{"n_layer": 8, "d_model": 640, "n_head": 5, "n_kv_head": 1, "head_dim": 128, "d_mlp": 1728, "vocab_size": 16384, "activation": "swiglu", "norm": "rmsnorm", "norm_place": "pre", "norm_eps": 1e-05, "positions": "rope", "rope_base": 10000.0, "rope_fraction": 1.0, "qk_norm": false, "attn_scale": 0.0884, "bias": "none", "tie_embeddings": false, "parallel_block": false, "init": "normal", "init_std_qkv": 0.0141, "init_std_o": 0.00353, "init_std_up": 0.0141, "init_std_down": 0.00215, "optimizer": "soap_variant", "lr": 0.00149, "lr_mult_qkv": 0.5, "lr_mult_o": 1.03, "lr_mult_up": 0.96, "beta1": 0.95, "beta2": 0.95, "lr_head": 0.00571, "grad_clip": 1.0, "warmup_steps": 200, "schedule": "wsd", "decay_fraction": 0.64, "decay_shape": "linear", "final_lr_fraction": 0.0, "batch_tokens": 131072, "seq_len": 1024, "doc_mask": false, "train_tokens": 613300000, "steps": 4680, "dataset": "wikipedia_en"}
Each number is 200 + 40 x the weight over its row's rms, rounded and kept within 0 to 999. Layers, rows and columns count from 0. The size before them is the row's rms in percent of the matrix's.

# up: layer 4 MLP up, 1728x640, rms 0.0545, rows 9-26, columns 384-511
# down: layer 4 MLP down (transposed), 1728x640, rms 0.0553, rows 9-26, columns 384-511
# gate: layer 4 MLP gate, 1728x640, rms 0.054, rows 10-27, columns 384-511
up9,103,248,208,188,251,179,144,174,155,199,135,253,201,200,189,249,148,179,206,225,195,127,206,204,200,193,197,156,219,247,204,190,134,212,194,192,259,259,267,284,176,288,131,198,83,241,197,337,222,198,162,182,216,145,192,304,211,155,215,292,210,202,215,222,259,249,202,119,163,149,162,232,188,196,213,237,190,213,170,163,174,144,170,217,207,164,266,176,149,183,273,122,152,319,202,280,159,192,229,226,167,256,220,216,249,162,158,181,243,149,203,204,191,226,217,225,178,184,257,223,187,179,252,207,252,180,194,202,233
down9,101,214,116,204,234,197,180,170,254,140,208,205,230,203,223,217,182,125,182,179,164,227,245,289,155,231,308,206,209,228,211,188,228,236,163,210,183,167,260,212,188,142,144,137,122,237,131,207,225,178,194,230,220,229,192,257,240,284,169,218,247,179,192,260,178,173,198,194,226,184,150,197,198,277,181,221,138,205,208,161,253,212,199,173,162,251,269,199,200,154,210,222,211,262,208,158,144,206,237,237,159,180,229,170,228,231,195,190,220,186,264,217,230,247,163,124,193,218,247,175,297,172,219,192,211,305,153,168,174
gate10,101,152,217,143,172,183,155,142,167,243,211,259,227,205,266,249,170,215,149,134,160,137,200,164,176,230,259,209,182,156,211,209,180,291,171,219,197,226,162,190,180,147,189,154,145,182,219,239,193,150,199,254,229,206,202,159,205,151,252,189,186,252,184,258,170,162,162,166,220,156,169,257,210,149,183,208,176,121,136,169,182,280,107,176,153,237,158,192,195,238,229,120,193,215,188,188,203,213,149,259,181,187,152,225,159,160,201,210,244,184,232,225,193,197,130,151,214,141,126,151,331,232,198,69,233,203,197,162,170
up10,101,203,173,224,268,255,154,202,263,197,239,141,204,148,206,149,152,109,217,181,176,204,223,219,168,83,206,135,174,223,261,197,210,193,158,161,244,160,149,175,221,140,257,124,217,259,136,232,303,188,232,176,196,159,191,184,181,243,226,211,227,189,192,145,150,233,226,185,229,170,154,186,180,168,217,147,249,166,180,101,182,150,194,250,213,160,179,229,158,226,215,215,159,236,255,196,190,219,255,184,209,224,217,194,191,196,187,206,296,277,189,150,141,172,189,207,160,137,225,197,152,227,191,233,200,207,182,196,199
down10,100,149,245,223,163,191,231,221,217,158,184,200,141,212,166,181,217,167,247,174,113,160,187,145,186,200,159,201,297,152,233,215,140,174,194,186,167,193,212,252,227,295,188,233,176,218,227,207,258,150,240,132,140,242,143,150,198,194,216,154,203,193,256,118,194,206,219,161,189,248,250,173,228,224,229,170,198,259,261,261,181,191,150,239,256,216,142,220,236,224,166,285,186,194,209,235,215,165,115,233,220,209,232,198,204,213,201,177,267,195,188,205,121,181,212,238,139,257,174,210,237,190,167,215,182,233,116,209,140
gate11,098,257,168,206,254,223,212,154,224,225,208,127,164,242,163,171,169,231,195,171,140,185,207,172,209,188,159,232,248,225,207,168,243,160,204,181,230,204,179,226,172,138,206,105,222,212,222,174,203,225,253,185,286,199,219,199,173,235,174,174,277,201,227,168,239,252,251,183,212,225,242,176,194,139,261,164,202,156,240,177,243,244,221,135,172,269,207,171,125,154,268,154,224,230,173,281,237,194,186,153,217,187,197,160,223,162,121,196,212,195,172,193,161,256,212,178,179,197,206,207,236,197,193,162,224,234,219,224,252
up11,101,220,211,240,218,231,127,213,213,199,190,217,221,165,248,164,251,236,266,228,207,162,198,222,272,183,270,209,278,266,156,212,140,241,227,215,135,211,186,304,191,151,236,184,211,278,218,295,251,251,214,251,132,270,172,171,170,293,160,185,278,131,269,218,212,197,185,192,172,284,261,216,217,243,162,233,249,187,222,193,243,221,152,212,170,210,172,128,164,258,183,167,145,220,141,202,173,227,143,232,123,179,262,203,161,183,149,233,234,132,248,161,214,221,171,191,198,217,203,176,178,183,177,173,212,210,170,200,210
down11,101,249,224,168,206,242,183,181,270,247,184,173,243,158,228,253,199,180,211,295,255,158,249,232,259,198,259,194,231,218,245,158,173,267,213,210,223,218,198,237,180,182,260,158,177,172,192,158,213,194,170,189,226,230,240,222,158,226,182,143,228,208,187,166,212,246,232,209,204,278,198,179,198,254,174,206,245,177,139,208,225,179,246,258,201,221,167,203,172,199,172,226,273,177,237,222,233,218,216,243,305,267,182,176,224,219,267,167,196,142,171,283,188,242,221,195,153,180,184,201,200,178,163,166,243,228,213,240,237
gate12,101,171,246,267,176,205,127,125,237,152,123,278,202,173,274,179,204,206,212,205,186,179,220,215,263,263,215,176,204,201,181,139,201,121,214,196,189,158,165,176,184,180,213,227,199,221,156,189,250,183,192,291,271,227,265,170,150,181,191,192,199,251,97,205,150,146,191,227,147,198,196,213,164,276,177,207,268,201,176,144,148,161,119,259,183,171,243,232,214,223,178,150,242,195,230,216,188,226,268,198,259,159,215,218,175,212,223,201,196,257,215,187,177,219,154,192,259,236,224,257,165,178,134,192,265,154,184,196,185
up12,103,229,205,249,272,234,248,206,155,208,151,174,153,134,241,244,197,167,185,201,194,189,279,206,236,179,287,186,232,176,158,252,169,200,186,195,200,165,262,229,211,205,156,174,185,179,162,250,130,158,179,193,174,258,156,251,199,171,180,187,201,231,228,216,243,195,189,261,195,171,160,213,185,239,222,236,254,184,146,168,187,283,223,286,217,216,230,218,196,161,220,176,222,205,197,162,201,140,195,193,214,158,236,208,229,235,142,156,240,209,235,207,166,285,183,251,164,170,225,174,215,191,226,267,166,232,167,161,229
down12,103,211,100,204,121,280,240,171,200,177,248,186,225,190,221,164,147,179,208,153,131,212,199,270,207,179,228,135,248,188,282,176,120,239,169,142,140,240,227,194,180,206,218,190,180,213,245,244,217,140,250,264,112,189,224,198,234,123,208,266,212,151,258,200,275,197,295,205,226,246,194,208,177,245,227,249,197,194,258,258,208,190,164,256,189,190,180,255,224,212,207,166,249,168,143,197,249,195,169,238,218,255,248,254,188,228,109,177,229,302,180,172,123,190,233,263,311,193,206,166,219,192,204,127,227,178,135,142,254
gate13,104,222,222,194,167,157,156,164,231,258,128,188,250,219,262,126,231,217,177,162,194,185,151,204,202,217,196,232,236,161,171,242,136,131,199,209,230,191,188,132,224,242,187,257,146,204,160,178,213,230,185,203,209,175,189,184,180,218,300,176,172,184,223,144,148,104,180,153,255,156,147,185,155,216,220,166,119,167,129,231,215,172,228,112,141,166,161,189,223,182,196,224,236,170,225,215,164,229,258,173,225,222,198,201,156,195,133,160,259,199,175,178,233,239,176,195,155,191,176,274,176,191,267,184,194,119,235,160,203
up13,106,187,215,161,242,165,232,218,208,261,184,169,138,202,161,231,139,271,189,238,184,152,166,155,166,124,179,170,240,197,173,248,208,223,190,161,242,163,181,231,165,220,126,189,207,230,230,190,152,259,225,128,222,194,200,204,196,206,243,245,125,199,245,168,203,193,192,255,294,277,298,206,201,179,175,220,239,225,181,182,207,241,253,238,222,249,219,272,127,157,185,216,216,96,153,184,159,139,227,155,251,250,144,234,251,207,185,158,179,266,159,307,178,179,192,278,206,196,201,239,221,239,280,150,220,234,260,172,225
down13,103,223,276,175,188,160,133,167,190,164,95,182,136,230,215,246,279,239,250,165,128,233,201,165,162,179,166,227,231,238,272,195,230,177,170,235,171,181,212,255,275,207,211,220,272,166,161,248,175,227,204,182,196,162,169,198,269,148,202,201,212,184,126,201,238,148,309,252,195,172,224,199,243,227,200,203,138,197,198,185,216,146,169,296,205,257,201,223,200,223,229,249,228,190,285,182,259,226,192,252,187,249,197,157,125,232,189,236,198,231,261,134,133,199,208,244,158,210,204,164,244,209,184,185,188,254,171,234,161
gate14,103,288,171,220,217,185,250,217,209,190,173,126,260,244,106,197,177,243,216,187,122,215,141,220,136,195,185,173,173,210,203,197,143,214,256,182,130,181,219,212,182,209,126,107,137,203,174,161,260,255,235,209,185,148,254,206,193,179,262,168,110,203,219,262,236,225,199,216,137,196,186,158,148,148,207,85,202,166,189,165,221,254,182,207,159,225,213,221,162,213,189,159,179,179,246,173,190,185,171,251,260,220,199,211,184,229,239,182,142,217,208,136,150,195,128,179,185,168,152,149,235,245,129,215,174,156,271,175,113
up14,107,245,219,179,193,206,200,243,199,237,213,174,252,250,234,238,146,236,223,269,146,230,138,166,204,201,147,155,135,243,215,245,164,143,212,229,193,210,224,230,189,219,125,167,236,172,194,204,184,189,198,235,236,212,212,181,190,226,244,184,163,176,215,179,213,269,207,215,69,200,197,175,230,167,225,116,165,218,244,167,205,235,204,202,162,247,281,151,214,144,170,210,261,199,195,206,214,164,166,175,242,182,253,212,137,207,217,192,134,222,105,226,149,222,155,191,142,177,199,132,236,237,119,153,220,103,204,161,132
down14,081,224,237,148,153,225,186,205,221,222,177,164,147,249,236,216,151,169,186,153,0,196,144,212,169,143,196,185,183,231,219,191,189,193,197,197,249,203,168,209,196,209,226,194,167,228,189,192,200,241,222,191,177,178,202,343,153,188,191,231,190,155,307,175,201,225,176,172,195,163,179,174,216,198,207,184,210,166,247,232,239,230,213,223,166,177,215,213,199,329,182,178,194,172,234,190,308,223,210,194,166,266,145,223,109,168,193,235,160,173,170,232,166,124,203,219,214,238,227,168,274,167,248,232,198,138,227,171,147
gate15,107,231,185,150,186,282,174,228,219,193,191,168,204,184,221,176,197,246,203,225,196,186,209,97,156,196,227,272,222,236,193,198,190,183,208,169,217,156,225,187,233,241,252,204,149,179,244,255,244,173,152,178,136,277,237,253,223,252,213,194,158,140,206,226,237,153,158,233,190,171,148,153,235,159,237,184,222,207,193,146,180,202,249,167,170,167,256,143,142,220,139,156,276,152,182,180,173,209,166,213,181,232,132,238,146,210,198,213,220,276,159,184,134,93,171,160,255,225,159,197,149,100,216,209,267,292,165,220,185
up15,103,197,245,222,177,226,187,295,144,231,245,219,214,129,220,109,216,194,208,185,118,171,260,175,231,197,211,201,222,191,248,176,144,258,180,181,169,212,201,162,217,173,283,181,216,162,156,148,242,196,238,251,205,169,193,143,240,144,229,145,207,179,240,269,202,230,181,235,289,241,180,205,172,245,150,211,200,209,248,172,144,167,114,163,164,222,216,184,219,114,162,163,138,201,247,207,206,214,163,213,259,216,176,301,166,223,149,129,243,201,195,166,219,159,158,147,141,218,201,174,196,121,166,205,157,233,185,197,263
down15,104,204,209,175,233,233,236,212,160,262,186,208,208,116,170,236,192,191,201,189,239,204,260,221,223,247,208,194,239,184,233,170,203,223,202,222,139,196,199,246,245,244,232,254,198,178,198,227,212,248,198,184,198,181,113,193,226,205,187,238,239,180,197,225,287,181,283,180,238,160,272,180,182,196,190,249,255,194,141,229,235,192,191,247,114,191,252,177,144,256,323,179,227,209,226,222,239,203,199,172,208,185,219,268,125,217,255,161,256,200,179,257,213,189,155,214,224,176,140,280,192,213,148,220,260,275,203,182,188
gate16,098,188,158,149,152,129,210,209,188,168,279,180,203,129,193,199,228,231,189,195,216,190,259,220,158,242,244,231,205,184,222,218,172,216,249,231,220,157,106,178,142,216,144,220,216,248,177,248,222,179,225,131,228,172,147,170,164,152,190,256,195,222,155,185,242,210,151,270,166,223,237,218,143,172,144,215,231,201,206,204,180,255,240,210,254,255,238,132,139,228,210,97,248,231,230,183,189,202,238,167,210,164,167,226,249,198,168,178,224,217,172,269,267,195,203,192,241,231,206,199,222,270,115,199,145,258,231,214,178
up16,104,215,235,171,262,296,206,109,181,235,237,190,270,199,235,138,225,259,202,219,211,399,146,213,256,196,237,203,179,244,183,209,177,226,235,149,229,160,232,193,158,240,177,245,184,202,202,217,232,270,150,235,170,172,167,174,237,238,188,251,158,232,250,204,126,205,154,128,210,212,234,224,265,216,206,193,225,191,186,138,236,239,134,208,205,190,194,174,203,263,251,250,177,218,204,219,122,209,174,224,157,169,254,152,229,267,222,233,141,160,164,157,237,221,227,230,196,218,238,208,182,244,181,165,192,231,178,194,216
down16,104,202,176,202,200,174,199,270,197,182,242,229,197,231,193,157,267,294,232,232,161,159,176,151,245,233,249,290,212,214,165,267,104,188,202,142,247,223,153,218,222,200,82,283,185,204,153,135,221,209,201,169,191,156,214,148,183,184,253,193,229,227,246,180,169,235,209,185,172,297,170,234,142,145,209,158,191,180,235,237,170,275,195,194,224,268,256,150,211,224,208,198,191,208,164,183,178,151,150,151,204,212,215,185,263,219,165,281,241,154,206,190,200,267,186,279,237,171,183,144,219,229,132,186,226,224,224,197,203
gate17,102,205,198,186,246,145,232,206,197,253,241,212,162,233,163,171,194,174,172,198,243,182,239,221,232,196,127,176,174,186,222,243,216,174,225,272,178,170,161,218,196,174,160,183,254,260,244,128,225,231,262,122,126,233,213,197,189,270,240,118,236,204,266,180,175,160,203,259,236,150,224,243,331,168,170,235,142,172,152,141,178,241,291,206,202,156,180,138,123,216,214,158,176,203,156,165,267,254,171,221,208,194,191,151,172,169,211,184,273,190,251,225,211,218,168,276,209,262,239,199,161,202,202,151,190,202,218,169,177
up17,097,137,232,192,179,223,233,144,162,191,151,211,142,185,143,234,213,223,172,205,158,229,217,168,209,151,225,142,169,183,143,290,200,132,267,154,321,242,203,165,213,216,209,200,195,229,205,200,154,217,95,214,163,195,251,223,218,140,186,221,292,179,215,269,167,263,229,213,175,96,203,275,199,218,225,225,225,218,253,214,185,264,208,163,215,213,164,166,141,223,198,197,212,190,192,187,200,167,101,248,241,171,147,216,274,217,186,324,187,238,221,252,249,198,251,268,270,233,188,226,186,153,220,212,157,181,224,191,146
down17,101,133,201,164,235,196,216,184,211,178,262,247,135,218,257,263,263,156,221,212,257,223,266,260,211,107,193,135,210,213,255,191,227,195,183,211,158,213,207,289,170,189,231,228,231,199,236,173,221,160,270,222,220,274,206,217,198,161,251,192,175,172,242,216,201,237,182,247,144,180,232,155,243,240,240,192,143,221,168,140,275,161,90,191,145,186,182,112,224,165,245,170,182,252,214,253,194,223,133,280,150,186,174,276,224,231,197,209,219,212,279,139,207,231,154,216,202,219,249,196,240,165,167,226,234,241,198,229,180
gate18,104,198,246,252,103,252,217,177,262,212,234,210,226,197,151,193,199,212,170,115,194,213,266,215,235,192,207,96,215,239,202,266,200,227,290,201,165,216,160,222,158,233,219,304,257,205,161,229,167,207,175,227,173,166,166,217,183,196,186,235,180,181,163,223,225,180,200,239,161,111,163,217,194,173,242,129,202,269,236,104,201,204,229,291,156,194,203,175,150,147,204,175,233,228,226,225,216,239,137,184,250,229,202,133,216,172,228,182,216,206,206,250,129,167,250,169,172,127,216,203,133,145,231,250,228,221,193,121,164
up18,103,212,251,267,244,233,271,178,235,221,183,231,219,168,229,199,170,164,218,168,199,174,187,174,161,203,221,199,198,179,182,253,127,194,180,199,236,175,229,137,132,279,219,169,237,268,250,212,177,195,109,170,204,251,168,191,270,246,277,163,199,189,177,176,185,196,214,197,220,236,239,230,158,246,198,259,185,307,248,210,232,247,157,184,138,149,147,188,235,241,185,223,183,264,139,243,218,294,174,164,206,189,225,118,216,214,281,174,191,134,179,231,205,116,103,250,215,233,117,217,205,192,251,146,229,237,279,236,252
down18,104,291,256,123,164,245,173,240,219,160,202,210,155,235,193,217,246,166,164,198,217,185,241,147,179,214,265,219,140,137,182,281,185,123,262,187,192,214,177,242,259,245,206,253,159,187,251,187,180,266,269,194,193,225,227,295,123,220,224,261,134,257,163,134,238,228,101,266,199,203,253,169,230,168,247,275,188,188,269,225,194,177,237,229,283,163,219,161,170,221,157,95,207,219,173,224,237,230,188,193,171,185,166,235,196,188,173,233,236,116,198,188,227,232,204,165,257,187,224,250,170,265,149,146,188,161,173,291,196
gate19,105,114,171,175,254,212,230,261,185,256,171,263,221,153,368,105,226,221,229,171,226,135,162,153,192,197,243,165,226,197,115,200,187,289,173,197,222,209,232,303,234,227,208,120,187,242,163,175,227,122,218,199,175,218,224,117,200,188,222,162,158,228,191,283,169,155,194,214,205,167,286,272,186,247,164,176,233,174,243,178,195,281,200,240,125,160,210,163,235,165,172,194,190,124,341,161,187,269,208,229,212,108,196,167,315,221,226,207,183,197,237,237,212,184,216,270,227,190,195,215,204,236,204,281,172,234,189,198,172
up19,102,212,249,215,142,130,205,223,219,203,155,322,233,169,196,245,239,163,242,262,229,190,245,223,194,185,189,185,217,210,200,210,195,191,193,209,175,204,247,179,228,219,242,224,225,207,307,206,175,220,165,207,190,141,232,203,209,189,163,171,161,149,215,177,204,169,128,112,226,177,139,171,195,175,210,177,208,211,173,224,181,203,205,245,245,200,80,177,200,146,221,162,212,150,260,235,262,219,232,176,242,204,225,203,190,155,220,254,238,208,239,159,143,175,204,161,155,223,178,255,269,154,240,153,223,200,235,293,211
down19,104,177,165,127,171,216,146,187,244,206,178,257,137,220,187,165,133,161,256,213,197,183,164,184,221,218,216,164,182,178,217,288,166,197,223,171,218,171,203,285,226,186,148,178,177,259,141,214,189,195,203,137,180,158,197,194,221,227,140,212,239,207,165,199,162,185,123,255,167,235,188,182,231,228,155,131,153,271,185,149,134,200,170,167,120,177,126,251,205,134,142,98,204,125,195,91,225,157,139,241,178,181,220,195,201,231,176,157,207,240,271,190,223,197,214,198,236,248,206,155,223,175,228,226,177,229,98,172,200
gate20,100,194,165,173,194,217,214,232,165,225,190,205,221,187,274,204,246,162,192,245,176,236,208,180,149,157,169,150,169,214,239,206,152,217,183,122,108,228,189,158,237,134,145,236,170,146,223,175,199,146,162,221,261,223,253,246,287,160,184,229,151,183,210,215,130,198,143,193,204,155,147,237,149,276,234,206,207,255,228,256,247,218,174,181,183,245,191,194,171,223,258,296,252,226,141,226,168,246,247,234,207,236,234,175,172,151,168,171,135,208,200,189,257,222,209,126,182,204,226,170,163,164,221,225,174,235,213,218,212
up20,099,198,238,214,247,261,160,219,187,175,160,137,159,206,133,226,257,244,219,198,233,239,241,222,162,200,113,164,276,245,200,111,184,206,234,200,210,183,159,191,217,252,132,238,195,244,133,201,194,230,177,228,226,187,184,253,184,144,183,240,270,114,214,190,205,197,199,209,179,214,222,205,207,119,185,212,161,203,144,236,250,170,182,184,200,220,244,172,212,293,209,133,230,139,154,205,174,179,227,163,256,133,137,203,237,254,192,236,284,246,204,111,181,178,201,114,182,193,260,188,216,198,184,233,222,156,204,161,226
down20,103,135,208,271,210,221,231,212,142,250,181,243,187,188,210,214,232,204,221,217,310,219,215,192,162,226,132,137,164,191,224,160,262,222,227,243,204,236,199,167,174,149,181,198,176,158,205,191,304,136,261,151,180,129,181,216,205,220,228,186,250,285,219,167,164,235,195,174,292,128,219,166,231,220,139,161,230,216,150,203,291,168,226,126,254,232,165,199,200,246,214,154,147,198,137,193,269,165,235,257,222,198,234,232,215,198,221,171,230,225,233,162,198,168,202,182,150,212,223,181,209,172,223,192,223,145,244,215,235
gate21,095,262,197,184,156,184,171,171,151,221,176,205,131,156,226,123,243,269,289,184,196,163,201,181,181,160,198,208,246,119,246,220,191,238,167,275,190,256,220,202,151,197,177,226,272,253,170,268,256,260,202,180,163,285,224,172,252,231,219,217,168,231,216,193,219,188,222,144,189,259,210,165,269,225,198,249,172,220,212,201,249,237,275,203,195,148,183,157,172,311,278,194,205,226,237,206,217,205,224,191,269,224,266,227,172,217,167,186,261,183,156,187,201,227,278,182,247,246,190,229,255,183,141,149,216,168,222,228,205
up21,097,214,214,235,137,259,287,251,194,225,204,229,233,170,231,214,157,172,190,182,166,224,219,198,177,239,171,185,186,253,242,136,170,207,234,185,191,188,175,205,135,213,241,212,195,222,230,237,172,75,223,156,165,217,121,197,129,271,194,162,245,164,152,224,151,181,131,159,170,146,229,190,237,197,278,168,197,225,193,208,245,242,219,194,180,217,170,221,165,193,143,253,188,185,236,137,210,172,218,205,193,180,192,123,169,127,222,238,196,224,135,230,191,233,225,199,234,130,240,218,191,187,185,222,120,195,200,161,186
down21,098,129,211,263,152,235,212,168,193,89,143,240,206,220,145,254,226,169,108,194,203,230,109,223,204,243,210,191,153,216,145,251,197,145,228,189,129,182,203,173,213,300,172,147,130,168,196,130,198,165,126,96,168,192,106,238,167,208,257,248,231,122,183,119,252,233,231,286,203,165,217,209,146,174,232,202,194,168,111,170,160,227,230,184,246,204,166,258,159,203,186,255,218,222,145,258,258,199,231,242,261,216,195,189,229,272,223,242,190,211,170,196,218,257,201,185,230,207,209,190,220,224,207,253,237,202,225,150,232
gate22,104,192,224,168,189,137,174,165,235,266,205,164,141,256,196,223,145,237,198,177,207,217,192,213,187,169,223,176,264,161,177,239,183,191,249,178,99,262,135,174,154,179,222,162,215,237,192,218,192,192,181,200,162,230,204,217,183,205,291,249,183,215,276,210,206,193,199,251,216,168,234,226,183,172,161,204,173,183,257,200,199,185,210,239,252,133,212,147,229,149,181,167,199,183,239,208,190,173,213,131,200,175,166,228,215,231,191,201,206,213,210,180,159,185,179,165,189,214,210,178,319,272,146,238,209,184,211,188,218
up22,101,201,183,198,242,174,285,116,279,166,158,196,337,254,233,134,149,235,211,214,173,247,166,215,149,224,235,243,210,189,229,268,189,225,140,196,235,213,197,137,216,201,166,252,215,273,208,238,200,267,160,185,162,207,169,187,210,220,224,216,231,216,219,156,179,226,160,203,162,162,210,200,206,124,156,207,194,226,303,200,195,230,120,226,170,244,153,163,119,159,172,190,280,227,239,234,94,188,210,214,188,120,133,180,193,181,193,134,242,215,226,229,181,206,164,102,198,159,208,264,246,127,232,257,158,175,161,213,159
down22,102,151,174,223,217,200,176,169,182,200,226,139,199,249,179,293,256,216,152,198,110,179,158,188,198,256,222,178,170,291,145,203,217,245,232,227,171,236,214,231,207,206,204,227,229,156,171,225,265,200,125,183,243,253,180,195,180,188,300,190,206,166,248,141,261,98,150,202,208,221,181,221,245,148,193,168,184,263,207,229,197,183,303,171,211,172,261,223,199,153,230,157,189,140,230,177,246,237,224,159,246,225,179,212,196,166,181,138,161,157,154,179,199,224,152,190,201,212,139,176,244,190,205,166,192,246,206,175,176
gate23,091,242,200,150,231,158,247,256,227,237,237,245,140,185,231,268,219,267,201,210,77,217,208,128,181,180,207,174,208,220,260,215,164,161,196,144,134,162,203,263,224,215,230,259,240,247,173,242,205,197,168,153,132,215,240,213,198,197,143,241,200,145,203,166,225,178,157,120,152,160,188,242,199,188,234,220,203,178,232,148,213,177,208,201,278,212,215,239,221,195,210,273,152,161,239,142,198,173,213,244,121,266,231,230,161,196,219,162,203,243,162,236,175,137,238,247,219,202,219,231,162,277,211,249,194,203,266,208,205
up23,094,189,160,210,227,226,164,223,239,202,213,132,172,193,210,189,140,194,296,130,260,225,219,176,179,138,225,161,177,230,242,193,251,181,222,177,191,178,201,276,241,195,278,236,283,207,233,253,158,146,188,190,180,272,139,168,194,271,168,240,256,164,258,153,204,243,179,170,225,194,215,203,206,211,225,172,163,268,210,212,161,267,196,169,165,170,183,199,157,212,216,193,273,150,269,184,173,182,167,223,151,144,203,206,249,311,178,151,211,264,166,223,139,180,179,232,180,265,130,192,253,215,179,203,260,198,247,159,274
down23,096,191,214,190,223,189,201,213,241,286,227,231,138,221,252,238,181,202,189,208,141,232,227,194,140,146,180,141,196,216,301,194,140,221,196,237,174,143,152,168,187,232,239,331,158,263,142,196,191,162,253,215,150,243,209,291,159,232,158,248,338,175,236,226,179,184,169,162,239,197,155,171,233,155,182,232,213,216,233,174,282,205,199,225,230,161,229,186,120,223,225,189,221,136,274,166,184,190,230,213,155,214,150,150,195,187,195,250,205,179,156,221,206,172,240,200,188,117,210,233,208,246,226,202,281,261,244,146,206
gate24,104,170,196,209,157,304,212,230,224,236,243,259,241,193,219,169,209,260,212,188,274,239,139,210,206,220,171,116,210,175,203,191,146,219,132,156,178,193,228,265,73,214,214,195,244,209,124,229,208,189,218,228,170,254,160,206,183,209,210,224,195,212,281,166,228,325,220,149,240,224,204,242,236,246,183,248,249,241,239,188,227,166,191,206,161,197,169,212,181,238,195,163,185,131,148,201,195,249,213,193,163,183,213,207,124,136,210,192,312,236,205,155,240,183,204,192,182,224,128,174,178,159,102,192,166,180,185,156,158
up24,104,171,163,201,245,201,243,116,167,219,190,170,245,220,213,205,201,92,219,238,190,215,169,159,194,240,226,229,172,294,223,204,205,252,173,130,252,163,209,167,180,221,212,223,135,177,279,210,96,209,208,199,160,172,140,126,87,154,176,254,165,184,202,219,222,200,220,208,223,178,180,245,221,198,173,121,147,178,231,256,167,166,263,182,193,222,232,306,236,206,200,181,84,161,267,236,212,217,209,185,281,210,208,180,187,115,183,207,202,159,199,225,214,120,243,242,220,191,163,251,140,123,210,228,165,216,125,170,219
down24,101,169,206,150,186,282,187,228,130,248,210,213,178,227,170,243,190,154,205,145,257,213,232,151,195,188,216,183,229,202,198,180,189,175,180,218,190,161,154,231,153,210,221,272,195,191,251,231,213,213,188,185,113,175,256,242,129,271,241,190,125,184,187,206,170,195,264,222,271,255,202,206,143,187,222,163,147,239,148,224,203,247,233,150,194,200,189,179,146,258,126,133,231,270,122,239,235,242,176,186,229,142,223,200,177,207,187,250,200,180,187,162,223,277,203,215,214,130,187,166,249,252,193,246,138,188,144,214,208
gate25,096,181,162,178,215,195,173,171,185,215,170,244,232,244,127,123,181,231,170,200,168,173,262,188,185,231,193,163,178,195,302,248,233,256,214,131,160,229,189,196,145,240,201,242,156,247,243,118,220,238,245,162,149,305,150,221,171,245,243,241,201,280,135,164,193,200,166,215,183,174,241,192,220,211,177,168,202,239,161,180,239,191,197,204,210,252,193,268,189,242,171,150,218,152,260,243,136,227,182,197,302,192,149,241,230,208,215,168,228,255,185,183,103,225,168,154,159,198,97,159,146,265,264,263,227,216,222,198,158
up25,100,171,222,179,151,216,161,184,267,199,220,188,189,154,109,146,176,249,144,200,134,147,157,191,158,214,191,221,203,125,262,193,111,260,226,172,196,153,197,186,239,127,81,188,228,221,182,174,247,168,172,159,189,210,233,209,197,178,167,174,193,202,177,149,218,217,175,171,190,151,176,140,200,156,142,197,169,191,205,249,206,174,180,228,257,181,141,193,271,183,204,210,179,237,108,177,209,165,218,216,199,212,207,280,210,257,233,106,176,219,208,158,218,214,221,162,228,217,157,179,131,212,206,199,159,207,235,218,196
down25,102,155,215,166,242,212,198,251,170,306,178,234,222,260,260,223,171,201,186,186,158,242,224,264,210,189,149,167,169,191,265,199,200,169,181,228,207,221,169,238,150,247,205,167,213,261,156,250,192,185,234,214,178,192,272,189,177,209,132,183,198,189,247,279,194,257,234,216,187,212,186,133,214,201,261,180,189,298,158,198,182,173,237,206,280,211,230,239,195,195,256,216,235,191,269,246,192,179,250,170,245,260,259,238,177,224,169,224,198,198,240,233,241,168,150,260,210,190,265,217,217,199,256,155,219,188,239,193,214
gate26,102,218,238,156,236,190,192,204,215,177,213,273,189,224,253,187,157,226,243,184,219,205,167,211,199,236,253,213,195,181,183,240,156,151,103,123,220,223,116,257,203,187,238,238,189,164,209,184,214,239,188,271,141,181,251,218,232,203,202,183,151,281,193,192,153,255,183,159,249,225,248,202,117,211,242,183,225,148,241,204,223,186,198,231,244,111,180,286,201,258,309,222,278,228,181,203,208,183,199,161,198,180,174,223,196,221,160,206,217,222,167,244,228,178,197,212,154,221,156,255,191,219,146,156,151,190,202,202,147
up26,101,182,164,269,215,221,236,201,234,256,241,241,194,217,168,162,203,231,180,189,161,210,185,200,165,182,242,139,199,273,202,219,180,192,182,214,173,182,149,175,170,198,234,185,184,248,249,252,192,237,186,188,198,211,144,268,205,166,133,183,177,157,230,137,221,121,176,184,276,166,81,225,129,172,98,161,191,223,212,208,191,224,168,230,221,184,184,205,203,215,235,190,151,233,131,221,157,193,176,167,177,162,180,160,212,152,165,247,121,266,223,212,203,202,168,182,166,162,178,168,158,209,241,194,236,194,163,249,192
down26,099,222,219,201,116,150,211,144,261,167,217,173,214,164,182,218,164,214,236,257,104,231,213,270,277,188,204,91,153,104,140,191,234,196,256,209,155,214,212,128,171,247,172,167,200,287,204,302,175,200,227,155,145,234,187,276,129,300,237,257,148,221,208,134,146,198,231,187,195,137,202,234,243,229,227,159,188,154,140,235,150,233,209,274,220,173,256,279,252,212,162,243,198,243,121,228,160,198,186,222,221,228,200,252,195,156,182,174,161,309,156,194,257,247,281,224,178,159,184,250,167,161,203,216,198,222,167,126,191
gate27,096,284,166,217,252,153,141,154,213,159,143,190,188,197,214,251,189,179,231,172,239,236,206,199,217,190,185,160,186,174,236,169,152,155,192,138,235,134,175,177,172,172,166,163,195,252,202,241,170,168,134,188,155,174,196,240,213,187,205,250,313,127,222,230,204,169,198,157,207,217,174,186,203,224,270,135,210,231,244,182,189,257,177,234,262,242,202,215,199,129,179,185,203,188,109,217,210,166,187,214,225,210,186,213,240,240,233,244,183,207,194,242,191,278,245,177,229,198,210,241,145,220,198,153,236,198,234,159,239